config.toml
d_mlp = 320
tie_embeddings = true
init = "uniform"
Each number is 128 + 32 x the weight over its row's rms, rounded and kept within 0 to 255. Layers, rows and columns count from 0. Numbers have three digits each. The size before them is the row's rms in percent of the matrix's.

# layer 8 attention key, 128x256, rms 0.117, rows 0-108, columns 0-127
064:117135114110182181172111138062128139100127147123146080167163082107094144148123099083103107166086152115085136156146131179123111178095118148142171146128129136150117164128106210129188140128183094090108176132101139135080137055101080127153132047102077150094164096103065156087150145131125125143151164148162135108135073119111102143107111117126101084142082157135103107124125131126202178136071
065:113102124088117154113125175174140107121137142177129171125129131104156140169071187173078058163113125129179090101144211206147105152183146052069151155129173134096127088148117086105131147115076116178136156068120129076193078162132096144146169134125132113177127101130127136107114135109157124129114152108070084127116130116117093171156112066060123145108131107147151125136118120114075129077128
090:130133143110149164163081123110121117125165136133088117104160074133150181118106149154175140083166172107111118176169152138151130116128118141107145174146223109083122140138167145079195148186226092128150102155131070109116105120115081150172097079122124161157089137110135126077101130141104171184073140100111122107069086129145139164099098139138144109204136073176030146150102137089098161093121
080:184135137115105122154140129072097184110137166176153136179072104105098079088082124126142165082204160138145103190137078140160087108177178125168190128196120160141154131138057119073115104164181190174149137125079158180128110091108121138124166126104096082165099126099082130130064137149124135132076092179143082156190110123111085159139105151106121077108126145124162109104128140107159189117135
102:174110133080105123168063071108094173117197173133072149160104062159147204136125128180165063095169160095106140122095175121180088114135146179112173085105156149126084090104163141115148105154188056111149094112155112111110125141082067095155103141140126143131042154150092163120103123123101157130096145048171113118074139128186097099080120071151159157140154113138064098140084164079114120148132
061:128114080096128178126119106095125153081117081119155068104110059103128128109193153065149137069138187144125112128115098121142112132121165124163094138118108098115111153075084124098128179093131165163158088154123103135118114090164169151167153094118121114242082067134067144076108131194117125137140151104151134142135126146146146136113113204092089124106170086192124146127171132118115157091104
088:112154128078117095096167127169123109123055129143195109141141146087104037133113109096133195227096148164123137136140099158141119189106130083160152145135070158152209099172088130117060143096110186106093119137127180145171148086157115178114140126135095115111196152142173101145122139164083115152170155104106169111168077145100116107131082103117053116095078141122149185156175148193216127167106
062:118128145148092153102129104114154126144104127101177140117123151139098126112176178113086163181134121122148154117109076105093109097112168096050116146163127196137172143109121066139085115125210145094171144155160147150113096124089172112089133123110135152071135181133118073177114102110090211111177130183203145143117087125174147167122150100090137152128097153120145096107082113224157152147146
062:160097096170048136107084134138146173144160096115117142104062104185102107096133098139103124146134170137125157118095075110142151172091145138137130107151087136166086132054150088180173088115125092180116107081125151110112139117119069140154151088183141185113165118102148182083116133153152115176121077116163144120157089133182125106116122110184157175139143085115124138156093183040126095153109
071:136109131106179112145134191137096113121139090180098152140142117194111112137105166143147108059131201125083154125111122219126151115104143169187126162110114109075153095163102135116156155185115117158189155124145105111159112114148158085122064122126088134102138097140051194089112125113128087111045123084149134108132152157036159109109140157107086081145106101195111097184087120118118169106113
070:113169085173134139066077158112140155106152179110153149160128109193156185126166116158038080103104107141095104186076110135065137078120086133148132166083122152181065194087089147199181104101112092151143179161112144156061154162127112100088185113129173180106086134163124135130127115116155201153096115094123181168129136083139137119112164143116167166128128117122101115115187103087113147122115
069:169126071127085110169164156148134173130146128180129176110128104141134137130101116160101138112127142112087105048136156121137084125138114135193150107151084142125129134189114153141188162068110135119099129112163113139056163101119116195148117117098152119174121169134031132096145150187107066150145100093161183144129144113104112138128111155125125063104149085196143148083179150109169109132099
086:161129091152137160082094118123179151116124111138093118146136166146109164039105055077111134123081079122075113137139143108090129073120115118139062100133050095178158178118038158207095123113075106120158152138107214138086193113124154194086146139180070064137183157137137142171129098142085083141157112135176105119122114085115167076118144194079125096089077089186108132107171149143095122121135
076:154142153166105154128154107080159120102154107102145101146172108099107173161191120080176134116155109109155119135123117128098086078138143076177101149054088057138124143153079086113040166093136196153166154152081172144122106136132162138123209103079107172095119160074165088176136120159149097130185190112116141132150144119126086072151144139140074133157155087112153093097161135125139190194121
063:076031102111140085151145119212138111168169095119104190116191132168115136138089122146151226116145145126140137170123149092039171111105148088119139141131119179134118111119190116111137094173069103162100070125143125123212137141094122100140109151141140162076124128137189138143115115124174130130105154103132094170152185172137126147103116106090130168112154105130170148108165102084122144080140
068:109151088119119108085106093119131093139119101067153157145085159142153102134083143143144078093138147100121173136124080132096101123173120139152099091134115114137144124115102123090126183092147117182132130145119096099095119201109150106126094102094088186103144119178152115064080132137168145120087129074188084141127099050197076074124128207092159120113137088135096093122112148127145118099111
083:134146105120099130104086088131139070104141139140164152115095114076092208163103114181114055105127127124152151151162116178109155113114200087116156166079117093132091129199097083071141139131203117150173131131137115121158177139105119110117141091058130130139128110157043125127100133174152168152075141115111124159185114119151098172116069146024124170117178074175111125110130184143079115128125
060:096159128169085166155102112089145164132178144138098136136112137120118115142106069144208151111111176132173150087161142159134107143071162095098115083142084099108138087125191152115121111099096076146118116074075106097142138147125143139222161047162174122164157080097168140105159150177075150158130159109145088085163102133139114062089112088142141111147168122174078194132184139115120110112110
077:138139155120139164150106104111160058126118077100172066100128166114093114160104111144133139166148128138094121170142122088125083120078087105127154143141188097086140000129080132122100164117147152069157148117122089110183123141140116179166103121138111122147115234135112096159092156114147149191141134110104136126144137169148144098091134133140097159123075102110096111174099140091126175149132
063:113153145105113132133148134128148089175213164134108145180129100162095179144063054177138067157061086105124158129137138130132122126112096207074145120115103156141092127115190176146123059112155046064116152082105188137133106166135125158109155102131173088087110164102119140122112117077148113107080154148105104107161132068110090118122124107141186174140119137087132155121149131093080129134147
055:134065097119172130094136105154163159163091087109097100104154159129107177076120145069126100134097136158094133076142187112128130060099164144165074112098120124069119167145106132140154130166135132115089103141150116096137179128126114116149127099129090158161124092112128114137118134181154153094143142098175108144159121113099230113099088159093108076084153134110120171156123088123143159097139
059:103148149183135170114099158089101172145124085121119107127113152117142099093142146093084143112112113156170137120098069125075162111139093106120151151122179070110127190116108135132107155135145128183180131145057044169141088104119159104184145119129115129154094063100183132107176054133149163113093139124144111141094134091165148166094142153077110113118146121182118074142084113139162166104155
061:105189156141115197104146147104106118123076104134125120182182130149149159157169135118147184148104133169169100097179155154100111106115109097099094142137126135162164130079081158099082107097183143113136135159123157172180063138140147126163177088117097116115138191093137059089149127143152213108146155225165152142094165147123155149118136134047103172110111140054137122110124102130088150095136
086:140165112134056140149110123079126203111155100201098160115132154134150136185101135162126129112089134117154077133196164163217141157165129091115118138154125130101094144104132097087168136079089158197111121113097127112116096162081113085167167070122093137128138065058132120080150155080132134185158108216078119128116116090116090139182123126118098105130186166151156139132128153089106118125087
066:073119104150127091090117151108114127101156135102111121092158051066117140090120107132135103088092143188128119161101171128104195068173143116128082121087136089150061158139085118082175112174145144095148102130047063166084117096171114129186071107107211110130103104156151156096100124055167140074090105155091132103097130173105109154075125141107181102143167075172131134156166151091115159107127
059:169103145105139147150115142128157112137176144127109114213166115141140151151128135125149141151222176147156096116152164166126072096137124165157073123162169117135139048092164154085078126173144073077127113171106197122132162144108155097127097122135129109111121174136168099124102154152116069143112092075074125169095134144087187075186144146106101129120138137102190122074170088076144125122184
078:147127142078120123117116135114120101129124164090082100113140101075089110118165150104135096157142133124121109132154110117134177113112100076154157205148131109117055189096138124057143115160182096129158095135134128119151116100108106114163083111082136141153134097101155114106174126202155153143116122188115090116082136125073172167114155136096080105176165158109111124095109147112130091103155
066:150132137146168163154149102160151083164155091107118190100175114148080144169158142129123118069109147106108175197162114070166167104083133147127124106127094099173044140154120168122107098092149105114141111179117028131109102132119205113147084135112142164201107146098126137141146120124139158089132132170119112162162156103140097163148097139053094143098142096163115118056137085111165155119137
072:131169095080153057077121073152123121103138121130155057111147170046119189111124181102171121127142149127139096096108162141109115135208109148136058134173072131099098184107082151107071094116159200119106109144108134118117107151117128100164158164096152099156123176142123106120128123061132086121161096134102107161141168064118176142113091146133200099159078154127121122086124103186162096092161
066:192139139136125129181188132138159090135107118132108107114140087152131096115087190115172131180145110138114181121123141094143121146089167145104121137085112123092128137194116110122121135177155087086129147113169185096123150161116122082150032099165139149114070187148145121124076152185148161129116101060081153153172094072156177106177127075157136120101128141107104137100102095121114148146190
078:133100171115107086146153077149064154086119118119168144171049110143133117097114174097107134188198052094182102110101140188139114134133132098098182098078136139141093167133118112100157065114085131137101093122154160173106077142123124149131105159144124166128162132140141140129148148087143110092126096104115148114123182099147103068112165096160165155106110147064112111117161127162105095188088
090:135129132132132186167109119075124087125164079120145127112110137096105149158159128106109093102127080129131141187169127112123160106076138186143149130090139068123152177172056107144108145129154147175199169116127142114090136146099155092155077089118038132107074093179065099113170121145146154151119145151167119158122122122180156127105121097095128105156180083133110106164131166134067121150136
096:137127100143130132148107086030131157093159097129161141114070112158119127150090115152092102100117136081125115127115134108137052088132168130107170115126115128142113080118052127164108081159190084117180160091110127103083148109113109096127107146133142133129087154185063095075082157144142114100112174081205105132156151142171087088053138157100185139156136124143081084151111153105147148165134
083:157094085112172128139126093140165070123163157127128078107107116150135152139130131110142123167161186087157109162116138087100106094047160189131095113090175133121122085130126153146145116132169125088148160112116120112074149081174129102136092107138144155135108085145107081130093122126139121109146169085180099090164132170162151102047079104120145179135122108139059139163108132107099170123143
052:114121148125077158116122113116156174202139084116150142081176121166207146153165153102108168146191110183152145173108145127124154094142061103070096127104078184162132098149156105166101148084107052162129105173161130146131121138065160059158169122156120128138076110124141138190122120122129163101181072117114126170065153136139148086182082076106129139123138156072123072118101143129102102146145
053:173132126070131163184116058145179113152167199088136107091149142111197165156150120188128170132146137076134187169123137133086122139036095143081075178072175164108110049140207168148100137136134131109152146135187161178148124069126104088165161091147175126104130132156142149210131115115100157152119083074120115156157122150178154111121098066163116117134113112165096125142125117122100134139100
048:172098136112144204122152111144084147114153164086097115149104156126127159114175080097141110075124189103148066092130044087143138132136110141189122163125163126143129079128128177182136096165095165154122153138140161109115164102153105125116103142169165135075145140049188175101158152192146096120153109079131073079144123119135115087160095098151160065134148118142136118156142096145097147100131
058:089070156109203066112135136094132066119134113093136095104183162134088104165096174099189183132226156126151099169078159163081154072119146116115093138191157132105116199142116123135131176067134089170137144076082103120117064145098128141114121090112069128140155121135157148130128085117138151148081135090057115174108127139128150135082195163123105142146167099140129147150108047144124088137186
057:158121120108169172162150112144069141121111173122112033098125162155116153087156112108164155096174094134168116106160103093134128099120128149176099143103101107084138141126054126151156105171200143122110158182146102105152159110150084139151106153088141119090156130087125178191150156219145124104140127090145058113099128121136114108064140084109108165100099090132090127144168093123098115173186
058:101132156130196111119180133101130143158150147041156110053146167191173140131153165154144192137160129101137193125076116132035135104089122171134120109133132166142101173092081151135113211103156133125177145097114115129112110071165161180145148065194072051112133130157090157132167115138144128104091165168126110152148152149101107060094183120111086071191139172109128120119121121159105110114117
060:128102125119175124115111145113121143097106140097158114158158106129153161114166176125168154202190059129117152129118134133099117100124119126147115068108156110164156196100140133099102186136198107064142124093183170153082151120126191148124162134143053115120104186162117143120104090109125142115078168125163130142124115088060152091100148150154160045116111165148174174057149107162129134113134
092:139125125157150184111105123105126153112122157057136099107178120166143207106125154132179169144185099149150141096118132158064073099160101123140118097100131133138139178096083168103125165161163113100139143175193150158077123084144149150153134115152059086122104153159106119108131123163126140102126203130145109079141145121046155059075174139104118043164130148156121170097148123159110120109135
167:132180170170086194080120073040147113165109089104146099071098190141149120153117146140119131086119150193154123102146087112133087095141110120099128133150076118104148084100103159174097141075073156167188132178071088125147078136137112119195137124194090112174112135162119097149104143166148168105163118151130122109094188187144122082136176169083076095201154146116090091148088160120126123128135
198:114098145104143115236114132119097149119148129149099127193139092094142081127119186095136155100179139100119139198135132103175116134135123185159171137132212129127147155158150133152170123146158144135120150134097146159102114154087123141140068094148113143124038103105132149102096097087147150157092074131105145157061107141151139121103147098181138080164153112090125094139116085095142168145122
229:134114126097154110142112108175132063158119159089150092102108151090118098161134087163131138173154135127073155147151106102108103152090090160116171168134162135104145058140166133091117134167181119079155108157149107130155126122156071161129089112143155138144146192165116121173121162144109139141123143054138157086143126152126155151090100112107080164142064112100091142179111116139172138142139
179:118151120148032059085135138183113193155119151153153141153122135125171071155124122158088141183143092136111145100101126122154131171186111114103148083176075187153106145085172088097110116083051141128074111127147158140130121169131114153087197178148153128106140132123186135160136124091104108147156086157082160113125144097140062143182160098176132131097104202076204144112123112169158105142107
239:092136112126153153128168183170164090102063072143152114102167175092113094130134143052148202174108118163183095143186110131108135140091130091164086113142141085114224130186108131142074171111081203162107135118123172137166133111150198143152132094146097098134154104088174096169155129148116113171173120164099139146147094169090161101164102112118049133106121132119169176143187109158124135142117
225:120174150198155164134100134107107084117137076148173152112105166086064125149132155115116082145080094098134157149183140120109167071118113118118171147089129091144127165189080099066113142114117117152179138131122159138111119174083161097108108126074083154107104131139088141122167115133142128152124143169095175162133123104153129181120172114104096138141151075123123101122099111116076110109184
098:123114099099070061135117105172101101140136164087159148098093140093121060157123102157090128162142130117117172176130130070131100184095172120128156145117136149105151075166166074115117124111110150098132109125147112124168163148141107153082123151097201190121140170173146100200095156106091109129130120095134159114165142141174115136122081060114118208112095123065115143161140126144143133170142
094:112104147094186130122097130097107128179140148166128109161132147100116125073184073094165145091097125124053123146149131111121140122112045194172148141161143117145129144082119193188166117135160073100154104152068097177085119098180116152109099092160104065163104189101098154106170113122102142108099097116176139122132099124092196130070156197147145054158090118129134149122124101096174166068137
056:084145106132131124067163176093156134089098082174124095045195172121148098143181176104145130114097122184145085123130131145093154137104087051181087127145083074151132154133063092103101125089146161160137138108121134104175140128137138126104148129130076030158178158123120087120143149169136144122154146137101142132110116142133180122133115166094083095091104140186151163109171110101158118134184
045:050100116132118083177091109127187130193137120124164148147155141151151118149117141143125181189141121119117183166115194137096112151160112128069088101104125143121094140118147096097104126090140095094106112123152147116132097127084128097148156095163074076169093105183086115165115113091119119148081131114148147153123121147137164094146120113092152127097140138145127141131072126146115113149146
052:102124132107128108144171133088149139176140147100167152084101144149174138110140141201143183145100168115129162163105188128105155118114124132079124131108154163090095059190153079178103138087147137144163083088150121166135161077109160098144148071174137094146144086185111141162152137094103143096048135141089072157134148119154114090158107150091115092096119107138109123089148136142109117131126
055:083089102123097111147143144129207148131087141128081096130080130128099080166138156099134114181160142089181155108154097044134076089151176143124063142129151086120141131086158131162086134081096093191110121069111189104103135168154103139166116094147153182162205115159160135142109094170168100148183136118101171107121088105100140103153149144133124091168119103111098101104092146086160111143128
057:095107129070182044168161078121145094143095167099069071129112142116126119131075181115162111158150135092141106124138132160159110067122180120146125111155135147081088107100143110102083127109098106145166092065122185120105135174090152152152148072155094152120090107119148115150087088115164115118103115148043164137121115132085141073134121135105102086112153165194128118136107145181138080125169
054:106111134142138035134115113136183091111111092154117146151098104047119090167153153123157122231128081121127153134120177085142136097123186123094107115143157163141124148121184119096048181055094105117148070056113145143155142185108167134122176119091140175160114126145160105202098106066157136166096114158079192120120086113143112163163116139172123133047137132108168132083113135149138126113137
082:123106117105117066158135120188126110129122102209118149160107131087095072136129119117098086141078129112104117166148166105209171169110150124116133144141115139129131100171190078130122083111114150130093104091085135113164140199096120072097129165062188192120167127091170127153097120072120120158118044115116155152125072128200118195154064105172155205067142121103132119139120131119149137151131
068:101121156129095107142105084117108143135074093165157101165085148053151075145142224095136128127107107154102120160114109114222110127171129129128136101143091097126182138150148103146108101071106174108115113090074146142116100196081157115128143148147085181123116160126193130138059108075123175116078045149136168175072104137142133108135140147186125090123130163086160117099123118130176162146126
188:112104158092213145129174193084099122129102095136164138122134114160191151146177172109100153128191084120132087100092052128080124098111110119131124101115180068177114119090132144185129150133183106104127132065154145093119146076142152148118129130183083074131101164164099127112186119137131163060102156132180081184096153134109134081150173180114156111161051115112179075083143065143129174141137
185:153156071148135113110113108087154154114160130168149106151113121129107151076134058146131106089046163124051107164146164116181127107104151196156114096169072102170124110078062181152128121111184109104147129107103129151058179101150114125113151082151121058167100123135054161119098166127114112166133124118214127128179093100150114140071086190128152089118075126170093127149143175091138188132076
238:177163136108100203156085165121146172116156160199071133120161113178187184183112108212169088105137153116104105098187143181192110124101079157098118138142174120082103076115206167116163123113142075132111118106131166097126097111112081122182130072148134096163089124078112169101177141133104160197123148137088115112070116116119113148161144068199127124146154141164100121139109124074088121139102
195:114108099151100108150129083131156084128160118084113150117099096161132165158094152149116102155161104091204141131113163079123109153094185147082143098076163128119131086151158099139140118119124095140143124077171106071127142157103122076153112130155166205103075110179143104142097131106167122130111152081142094107126167172212080062091144038161152204142173112096083130161104160110062115190127
228:069079128136171131096115168143168127164118106091068113096215137105156147081149122079151118058066132182113116150128152100108164084136092115110046126125154092117114166097174125137196124138134087131116123145067025115127132128140151118141124094119162161168134121111176125097156115105137149115113149134093129122066097141132183184080123181153149096140149130134136163126143118096139122047151
226:112125141063087173140125117101104148074129139142142155123110075120125132154110169165117153082176171169165106151131085198177113129174164073132140149150143118102102122156128083009143145155204207190158133134115137107156133128118119133155148097068113111183149098126060106087097142109127188155080142162118115149144113114120112158176067153057093118115141124152132111144129148143136165119089
055:127116147104100128191153117099127119212071178174118078158157086140137211109102174096161158093125104133112136174132160095169106118143107083099102137181158151104078154135058142173163129170094172164115108087129123161118172157187155161103096135119080105114137095127161111135095097142153125137125092160118087153124131142111170095158155182158146112172124162177125125073083150077157186080135
056:105101102146045125103106170144119112080109126125183123127050151111207136207093135116088108163153131122069174136136101092141174095154159102151157189165164102118126129119112114117156126087103145115130129089170193076138172183170141175060093118064137227149187116147149167081167150126088130101128143071153081057106148152189117110179143147115113133148130155189204104105165128136162154114140
048:121163083151098164108136161189141080075132095077116132158107189118089093147162133087100072176144094150119153150109117115081102108111105165101127141080114138071150126115097100123108191058121134173104090136124101107135124120108164125121151166162122146146144160182156111149148138108136149178141191203126149167120169157167108183097109135161138152081095168058145115115164114109085104154096
058:132124124104126132097135130113086152088132130097103122119127088117078142132125102152101122097188145079126072149182151178163117126126158115111126134141153114109118151099127173080134154176199141128107172146121124082106153174144085102129173107200125184136174132127107187062122150155145144150126124167120131072135128127123145171088117086116174095127156174133068094128166153125168124159064
056:155146146184082074098094093199182145148081072099153212118096153110128122117197166120108150150174133161177095177076123153128104141161114153075125061079084116104191086088156175059118177128159219132097103124153107107071105111109137031146192122213094130147136165169162061164107173132117136168111153186104147134136134087162080154118071123108126120117113111090080132126149078124126137148140
065:137149100159167121054140085153132138121150129162122077133152126153093139177105145146151086133127157133137064101148114098077114156119134096106167104113101093121148163132161060164068144113097168142113047189164178133169071169108121130094139201148157142162095091173127155157174091119086133169130147115120189166128096131132087108076090123161120159121172183082108085119127127088089109141178
077:157105158133073164086147080130139120143161155167102120165121136171112107148127118143082135164156098155123136172091095141152126195124175105100153071166063196130109100054117120147121120081071141118094166130129106095120118121114108134123120158168176141161121143174168130134115169108116145135139106143148118095157133126143066066204134100177112142079141196132153166112163169154145115131064
058:121179131103106141095088167123153157193080114134102166137135134153165066145071168126125109164124128090129113109080084117081124072160159132080113091099107093121155127155143179139125128109107135118115140136073125085091121176128161177096095190134153107081113126164139140118148196112092164103130128171170164148161131101073121112123142096073130113144142098165157201117152141161116163138112
052:106025103124096119157047104175109184125054121104215113127075159100168112201154177157091121119140063170115153121122087179141122099119103190125142080154091158091117125097132158138137155072119104114130151095122129139111111110125170117154170105141153089145077115130184155135180144071114131129140170120172165111084157117168108120151137124159153137135126131152182124189124134152099153123175
059:110156130128112108083116093125160131113121092107170075128122157111090102130114139119129137214158050099098088186115134121153143142135138126125154055090144119108169135069138131069077144081155108176143191097109098096085153153135195163153167143111166147095117152183184086187082129083140121139098150160132171121113108127130134090157098113106108114138105166052195136152090109088186129161095
060:130123102217124112062143140135166188185162049127170133093106146087120187175124101124108148149100136139149093103171159121104124094150086125105105115198087105116148137110093093128193114096170086124088135118133134083109116107117152112174129189131136114106100163110093131053130123117152129174183147113122191164089090113170092143147119110160125109081103168099127159105118134118110143163125
066:153165095194211084137164128121142073180088155149143103177106126122148150158122158118124103163113104107085091147155137163123168156108129181161168108167113105115196076127115179118096170107110138058112114100120147148121101096120148134138131148137156161119127122143183144152105180114136112080170147074099140081190155133090110110100093116128125181076110173096103223176138068158138112109111
054:146179165162125175068100084143144134155154139116144182168143198126167110127113129136075119193126103049129157145056121158136122141116080095072116160140158079096129168119131086110130132105137104164098133114108129121135059125104142172124120128105101142136143188182163143163102137062120129136078169117105133184084075121165134100157080181165150130126141162080148144103055184163085147095096
074:095111114153196125121140119107144102120072145078114094090116078176100133136123126111163091156129087101122086172123120108107147117094107131139035142112155129137115119165150102121173141121134125132129142092119119084158160167134170067122089113120148145152064137071114122150127147115140122131084100157092185134131104195079170152128121208186151141162209118176126192083118115097089107101149
066:090180111140074140064101163129160105128174057130208150125120160119086154128136176121130140157104104164181162136103067108098112160148128130165106130144099096165140095136179169140109108088094147136187094125097082090071117148108140152173149086131110136146110170185140149109073135130137129111130089072128160143176108114145102071143169106157080131123101132136131089178130109159111130152092
065:135091093131095143120123139073154194099073161152141115151118137170088116139106070134132155191176143122086107106097152133146098106074163170169090152131167144111152109090142131109143132070129080180133131088162188061058141127126099064091141092223075147132142148145160152156097064088066146099154143076139159068137097165136136138117168136205166130139133162096158131116128104110093200132113
048:133147122054179189175139151092077091128143151127090148116175117145113128084137129163104095096113175192136115172113165102078105167084131128143169158104133171107084164145121113184106108119128105109124157147045102147196081111135095120152096124130129036119103052095093104143113087131153148108118101206116109160099126171090152112107074140095162104161175108141076154149105132066138143121165
043:099115072061126154164183180078119087108179174140093085150124126135106136101158159100122119101149128153096126186119174131140112105110108104105140205125140196118078158124124116144103134120156131071158093159038127130126170092120104121166063125204098068085130052155113095154124085165153107120131115209145104176118134175139173136109088137150162098117111118170108097122154159084132110103106
065:154154128198094134121138152134159143160106096082216165079160132140169044165156143165067154092117134064083200099101129119169129121139186141089078151122058163160119139128120102119128156143102091103107156127098125144088121143068123138118141123129138141097102100091150137114126140110126134166160090126102141138134124163154136086161181119195140170083088147164173091185127079185134109143114
053:084138128204164114036092133160106137125191120191135113097162143092154149142125123089155123157100040119118120157179129121105112143081156118074137101158130066141172136168185161060136109161165106141155117162113087108124102147131132087117167150120158165080126138211136165180123121057086115127123220098147177104102094121174110107139137072144158138103103135077173120101103124162095127163106
063:148138136114161167066156148127153141131127148087145160149122148106183118142090187125112123100087134186070091102153117077115164145115147123127107147089127083107128124122047071136221134150098104156121096128109095146073141114126146153136102151094143164163114092129105108121173139065142115142167094164108173157056122162155103180127115145137128182166101136111142110154163185129080156093077
063:134074155043182166069095143139121122110077095126114151118121129165142149089119134086130153107123193119202106137167164163171090108120120150123124116134166139080143162086180217115126147185136157086125149150093165086166075127115066120159123147177107109169128114108144191129099170162149165080147116145154073089136134121130171100181152174135136095179173134134113148111136119131142186112140
054:167108141125083066167098135115141143138139125061093140097123114165141132157093140147117157063147158101136110135090119145158114083121104102145082139164104147106108123084138151103116077157128090106120157133139157162105179137104068173144087098142117119122131098087099146098094151147107101171122081148168128121148107167102138097125108113143131080180136103134100097143087170154138137086117
061:106134122147177133100102114166111130129148150189094149100113193150097141154118161086173096151122162189156120107125123088119079159105125147091130124114107053151139082161092076164123127116194155142080143143091191073188122121103151113105129133166140125111112142149108181126131129115123169122134211122115118123132096166171139165095160099125098146076090135096127110103098148148132058138097
067:109109117083199175144125182116084117111160117091103086084154134076105187118148113103137122098125091129120134138082146135105146130129152092106112183156116120106153122180070162132166132120090147152118143157075124129162129103132072175083133137169119188109174134127161121143113153126121099161102103133063090085088133177055126113154113198099158100076161118150073128153126145154109123119206
064:135104109154157139133114143046106192177152155109160153138167147114172128147100092196086087161152185117110130101127060134152081145107112160107143140121061132116119151143188117120101054116164117122130109089056110117101144136114133123131118070083125126175116125151124162059131152091144135099120177122143131116158164110199111142120065137097203094136108105099143161132086146097122139130060
062:093167079104093107122158162098145123099102098167143122153138175125144141141133148130036139175151091114129126117145125107103071126107054107113170151132145098144123146144132116137095180100106144122065107056184179101117092104102135119155164119186135110030142158130147126219116105119127139108154158088162122140075110104165151115103103104190083221139085176054146129170154132140107149183155
063:159105172115131151172087141134130094160131071133095148125142141125036132111167138139133153210079126168114149115094152133081149097150035129117143171110114129126100116143206118140140147206195095190135131168141167130172113115108129078153104104069153141098187134130112175088143097067113127136118176165138146150117133157085181148111126125086128101171134087134099173102165188131124133155145
069:125140092164143096099109150147137159122126054102155117114117151115130129160123146104144083142166117159160170132155104112119086175176149151091127036099050103110168096133146134113058100119094185149140081123172127091101133176119194102145190151113161176116146147178168148187105183068155141185128184112106175100150128120210094135119116111176131213119092120080167147124155085120138079169119
066:154124106121131124129110108141139221111131143085123121143114127174125109109115042154125062132090168124144100090125137168146143158138164121132133204117143076085140092085099138131104115138119115153191129170166224123117089135163141140144115110108145111158136113155085157087112148175172159154108136123118083153193106137102083130112084120146114145149119144159066145125123148137159206111121
073:115142163118156047159105120173145143121126108122175124110075140089099106101136139153132139112173151086117163108094090138104115174197124192215155141166091159134094143098133110143109096156115100123107155098118145139168093189144165163133190226146092130127182131112172136112117124171143125078153124097127162138143108132118091069087140129187169171099116107124170144106090088145120122109183
064:099138085159143159100087143096152103147132140160123135124154175186161156116160144151098118136113151108111178129123067061109168153173117106108116114075119126170196115140108094108088113093099094134119165114117157085111156120074060086147164124162177094148163090130180137141089116144150105111126119097107149116101159168215086100133138129119169139103127136072159153119116111140149124120142
092:107086148209145133111135133157155081167110089092153170115131193084095078113130095069126119194076102124157164117145171113067146125108098130085156115091109136127208100190135109137108130090067114110128154111120105140154125188091167140116081122122132164117127183138179099145167107139161127106143151132107173138120122151162137128116166110135109173149143100081126146157122125129130079119182
081:101078087167165059117150107128167093169111097080182085119115164084118117123137070078135147116095129142086118109098121069069149148100139103133154116124136108194129105137098154178118117121145125090138147151118062128104148125146163111085103151152128137115198122156146098154087159157114092077166127100188118113148134137155137140082130163070157110161092133088143170146153130164172135120155
046:112086129174138110118143211095107175111138151149155163087178107094086088122153125173132132097140093174197123151112196115115063134167106131068091101106071070124177166136143062135113219119132074148109133086092098145157156131122102084140151139119172114119152111145118116075080136073103143150094149150119147160074118057105108124137160146166132097170137168084126175122144123106097098071145
052:141107107059082142135157101153153104154134119168136129140158133150150202118090076198134196140144157157166107131111128170127134168154100186145115115154105142091129088136126145129104139122147164160097037129148121136170106092161096143178165141177091097156121060084125116122088124124075137126115087128197117109158133098128135051186120145072130163138099140147147089173128154166095133132074
078:112104148079187138113125124069119192034131168146150163142148091151129143105130119126177159080115180168090095136114139195152119063100170112133100128117141125145106116125127132102131188145179161157153166119077143103127153123137149150120113086108127085198168121126074137086088121144133167147102176207179132179099107108060142101136104211086134066089137088192098162098118085072143161059096
046:165093106163135201117163184141117126093146165110160144176155148120107087081160116105126118127128116067149125106093083122096098136166087154128060180138131108183137129115090186206182130113101064120123173127129124109160142075140116127078087110141149139160215116080158129116141143158131087117180143138121137161130105126104146182116156128135109122114076108108184143100147150090152101065109
049:196113066125124164144144146171066125103123121142136127122151128143141158125120156095133116064069109170155150102169118140146116133181089089194122136091097120153143114124096159141191067166148132152088150136124136132104188128110123090162089175098166144082129125108119122094116109118146142079156154130145064124110124120109129064079108083143188119145114114172130149096185147107159127087163
057:127173138084111157099077121143154129122173122114086134175117160102133138111131110176129050135129133144088162120137115179211087161143126175150144080081137118145058146185141132106129141182171101056124187181147118130096114089115081139137098092103054114184114166148055119119173157189061155126098117118134150069156149080108159172113113148111100090120068185095157148186134160094120143092100
086:138153137112169122072125123092113076099132135104174161116104106149084168147127107166108101185151115067140135103110104140077133126099178086092140131115125106146087108110104115062105156137178093073178116072183162099116149110146121106093160115077111121118174121177044113116137142144133107139122197119170116125198153105110092158151137129061136171117095115171110137097114143155075127117125
079:107123092105162127100133146128176074091095112132165122125145120112111137107110110081154174185145150122168080147156108131087069149084160145152099099125158101124193102139092146145074172126170160089128107092156139153118171114145165133145140038122105097169142115139102069125110127156135101165148145111194109131157098152117166072144065138064090124097106132143116154147177172141112145137098
132:105120125125132120178115152152143158148105124139075081160178157084150076084123127057160185095110159165099112174158151104161109139142101163170112119150154129101204153145128158195142136122100167135096141177078107174128107128134145153159101092163130114144080105079181121140107104124138131154144071146089159120082088176123166125104120129173115062137155161113134153153165111105162141115112
110:109123149112102165173093104050100157105175113128120188156104068159150164168113177180093099080179126108160135160133139116156102084142159142099179115109193087150068133131149084075191135122209107168183118100114132093101140159070107094147130106129113139159038106152047135085119134090164195146061134146135113159085137126196072133112151109122162113176171103108094066139080132090084159151120
156:167155105147041059128139103146126172136151164137139149176084111165145109144097123162100124193169107083151153098082159116149101189144174140116166079129087202149113124108140108164099102109057131113087122106185174127117133139121113125108162189152160140076113110151152120168097129110133082128152093105130121109159159123165054079156150054167165172098149170097145133116118153152114110190106